Part of a small language model's weights.
Architecture: RMSNorm before each block, rotary positions, no biases in attention or MLP, tied embeddings.
Each number is 128 + 32 x the weight over the matrix's rms, rounded and kept within 0 to 255. Layers, rows and columns count from 0. Numbers have three digits each.

# up: layer 4 MLP up, 512x128, rms 0.159, rows 503-511, columns 0-127
# down: layer 4 MLP down (transposed), 512x128, rms 0.148, rows 503-511, columns 0-127
# gate: layer 4 MLP gate, 512x128, rms 0.155, rows 504-511, columns 0-127
up503:165148163150099173176131099141134159129061139183177193120160193084102158160188114113109129118083075121082130142169158116129125211066108167098100129110062100160108123114135129122101091164158120107156064183144098092136116194132129152163044114103117112138171118101094150157133132134139133089056139088138131146165100196117137086161167159156105150179091142126070066103116088166100122138112
down503:124185138131114079103088104149111141227181101098126184112117106157139138064110116101137086108067166145183151126124147160162135147126122126128124153182134139092168167153179114148118115129097136083117111121117158071093135154120117113151139111148160172115159128086108091172110126135108081162166124152151164132128091152114131075154136139085194132108105149112144211139167074096146122129105
gate504:077097117124106101121140082106132209181088128165156156104155100095148069060180184072149112063138064143216168164095168184090130087105144163127146082153089118187137198048124117076108094105093102153165148156113230140130173118136069128153178149139080174105100056062135137157120162126156144132166097100105126060130204107119176133169093129085107116164116089105154148194097125139182098063121
up504:168214112139116123165135133114098097127108073136137134162168149133131165157186143079116154119157156103089146138175131174160089073137181099092087153138152121134169109113100161134187071131111121153140123181113145112144098161129113205141083102145070155121166163183068119073117202133120069143105123146103103170138136164086089067137119149169176116158100103128150131060098153121130101132194
down504:164074160146091154151163126144090103129063193109102133186109102075088138181104145148145123165187154162161094059174105086111119120181124126125145123148098130097157111116128136115105101185081118130091110144114095127163134116177127106154103130106167157136110096153171086092085128164089164129140102088156086171128132120138105137109148114127120147099142146113082148139139192122141155135099
gate505:123131095155095174145156131056166133188187106166138155106200103118093088153117173137091118104120144211108038064147111104101090158109125093132122078163158112098155099112096148124182015128097119077047102150148089192116137137082171131094093175137131117146067143102144161105107126149130171150111141129206139157210134107189118108173070137058132150168152152110187116108154114148203134182137
up505:100157153097196089157108090093121136158153097181106145133195137123158095101137107082090186126132188135146052155102180145112111095136119080070089114177126153130138137124061171080127115160094160116091091132153121102074136098196193134123126126138098178176117127121137190149111108197133144076105021130125123117134142083094067126151102097122177136170127113129106066138165128119136148150141
down505:166099119072089121140156070169143159138110144139148163083093081125047144165143157162117153122140157151097156106112112102130149164122200151138118099176047159183116094110159120120138124055151096071121169096080089120087097132100129148147188134187166127173183134084207101108120143147083131168124152106171129144131126143147082111103148096091153103120177107128185117146159162140101139126148
gate506:095108153103152083124121135109139166168125154083142103180159181088111140151203030073154094113120134155004142039125121104157120121169169075079138169100117168115134105162131120108149109147117144169076075138125133114124117170119122178158134174085117077158159153118164099113121143103137138107086107189158088135169082147144087217142141084107178143180110101136147106122113189108154164143187
up506:122135143195139169087105191130078038138202154136130109112125077135125158116140194190123161143165109111128075128106192080140077116123110122140160155142140100126088058147127092165134138133107125148169112154055083085137096092117108117088103177042162135079152112129077160131132072187115112146173179140116147098123170173165090102137090178104060129186091124104103163152163117140137089158093
down506:134212078117129082134104164099125073216123064193130127119100136085099145120055114116111133133112099137129169141111109191103057053083161146204082166110218183124165123146124124190148097139157159177108111094135179111182182088078128139114122070126155087112111192142149130180117148083131130125083100094121081121123129110072130116159121172053121135109068119144086110114106091085113167125125
gate507:121090155141183133153082128102136090114139175131135159145089133105209117083102162131168109128116118179179122108188218141118085116034202112123192148135161103124129147080166120106116141074069134178078122118128140083120159088105055122070105142137090086137145123129188137143146092139156114127105137116114185122134126096215152156096051135166160122096091126148215150062109213151133106138096
up507:102155169123131144145089162056158084139217115095117034185154097204128137125100032138152139104108132099133131119156083128097191189206169127112087121155096109144103125175175122186135147122121140119182136101158126065115122166093144129206124143107121140147103145088127102163082151144157184088128101118050116136126145127084112111106093108072088098199183111112162088145147154039150147078107
down507:170192139164125121120168117125136137175104140061044091139111093183119123150154136165120045128144140123125070135070117093145100081144093110134118142147097169075080109113171157141125170171152117104143099117131064137112139172210130097175097127142061095194144167129177069137112165188117145123172150089142137147120171138132154124145103113183102106088130163201104108166116108096151124200053
gate508:100167133120173134117108115194165162077115149121123235141168119179113161167104131152155133083105099139171095089167154156155093100112129100129110148152184168106066153123117125166117096106199129137115092125100121097083120083160097148130138151141108142136129145132125106125140153141111113112080126144100177113101138110061137144173131069120138098155103126140187107074097194156111153099131
up508:124125092168131095156142128131095136103165117100090150113118083111104071147179134161180133171116121120149131098172091183084189108124180114156080070165089121130159104159129107116100200081147128134187145105152173126147173120153171037145131145151144146090119189181150137132151148191180107112154143120106122108079134098110081099126128104128121101124123121098146111145133112100027089165146
down508:113124115151142101141065109132096215115124120132105165142120150155122097110121118122141117178140123185160093078158151129134082103139154108153139176095124135119110136133133124110124143087149119110161144060153185088142110161121155103159082167140139160137101128125081123109129131140126093114131073212108140144082165127110152098199193121115189189133126174140136111160073163109102127065138
gate509:155145174124161127187120117165174160067132176092178030120140136114126115100167106154114119136149152151163205208144122151146146107123145128141108121118126124118167140137124140162172136115099136140118133089121143120098179169078073098058123127124110121114146120054123090104118122149133125149056125142125093168103141084135066060194100168174132155070120167113131112077163116144111146156113
up509:172171138148077116132106094162069096113099081150140124096154125149191166180107160106098082105152135140180128189113156067104127128106086171112148141139129133122076121131160094171110148161153161164108115093172140158144109097098108152131199180140182116106128147105139198146106123139099126091178136152117120093124160155103104115171128092088165120128167132093140091147144124066067113167147
down509:121164177125140119054104173091134056130103082151158089125106159147125094079143139126123142117096145116130075109137108083143106148059089069150132092158159133105134105108136166120090112168209155156129101067142126132136118153106158217128118155124066102154072151083084102164059100097125143138187121118095138164142057130181128168138173182138124132073086125112110143126076158119140184116100
gate510:076117138143133089127144167146115084144143190134202119106100116102134147155096132147061142118132145095107116088093171158129063059135141131140131145135093119133141113131166110079135101139023139080177143080102122084203191155126104108148093165148188068159088135125102146182113146140185138121146130103204104076078157133063113111150130170138088126143144129153132149110089119122103198161146
up510:108103124136130092089107150134182156180111139116126134107143134091158096158200126152143102113106125145142135160143136172167143122112155114125123116138172084110120088148175134098128131132054101166098128084080127126141159164162122112142113125178167124129080158114024118227052116199168151122133121160137134111120134155159118091139121153144098154142158164098167159034164207177138068102089
down510:136131134083124118126139128153142096089162088100157076103147143111158170134101156087113130067105092157116115155113123150140146082125145082145091053089131090130116130142120153124150116155153074107126131204169059070135125107164134120110141115016168160106060125166151069095129084161113074100129125123149172153128111141122143159115131106137158115146083075147183074147143101117116137119126
gate511:128109100125153165114133070111165109146082075105178087099105128126091131126159150121099128175063094104166144106130167134152110111092149125132178070072140114152093137134145136183146147157105148144128158129132079188150088217117141140146103090147163110155107140124142123113088123100126154169126114137114119079147160114098152137100156116177167196129082129181133086101152150077116118089130
up511:162120156058155130119165133091141130086110101053164110077129145073116113131133129136124106093127145087167121135096209126105089102131090103098104134185099120104110134104143129123192113131140122156123142065115149143091172132132165095142146147166122087091124149103179122166080188113168132099094135164103147148156156141061124151129121155173132105113100135169125074097157163175164156092160
down511:123096152187123121129193170100122112136076096063172092115148079116093131161046098103129141186121128100106147151136129188144144116100176154068068072142139145123107112058119145081135130106113140128117104177099145097175131095132105098145128075172118094182110117090145174173135106134125090193144143097127158127129078106164128141144161115088109154157154162127117143113082099128076113139135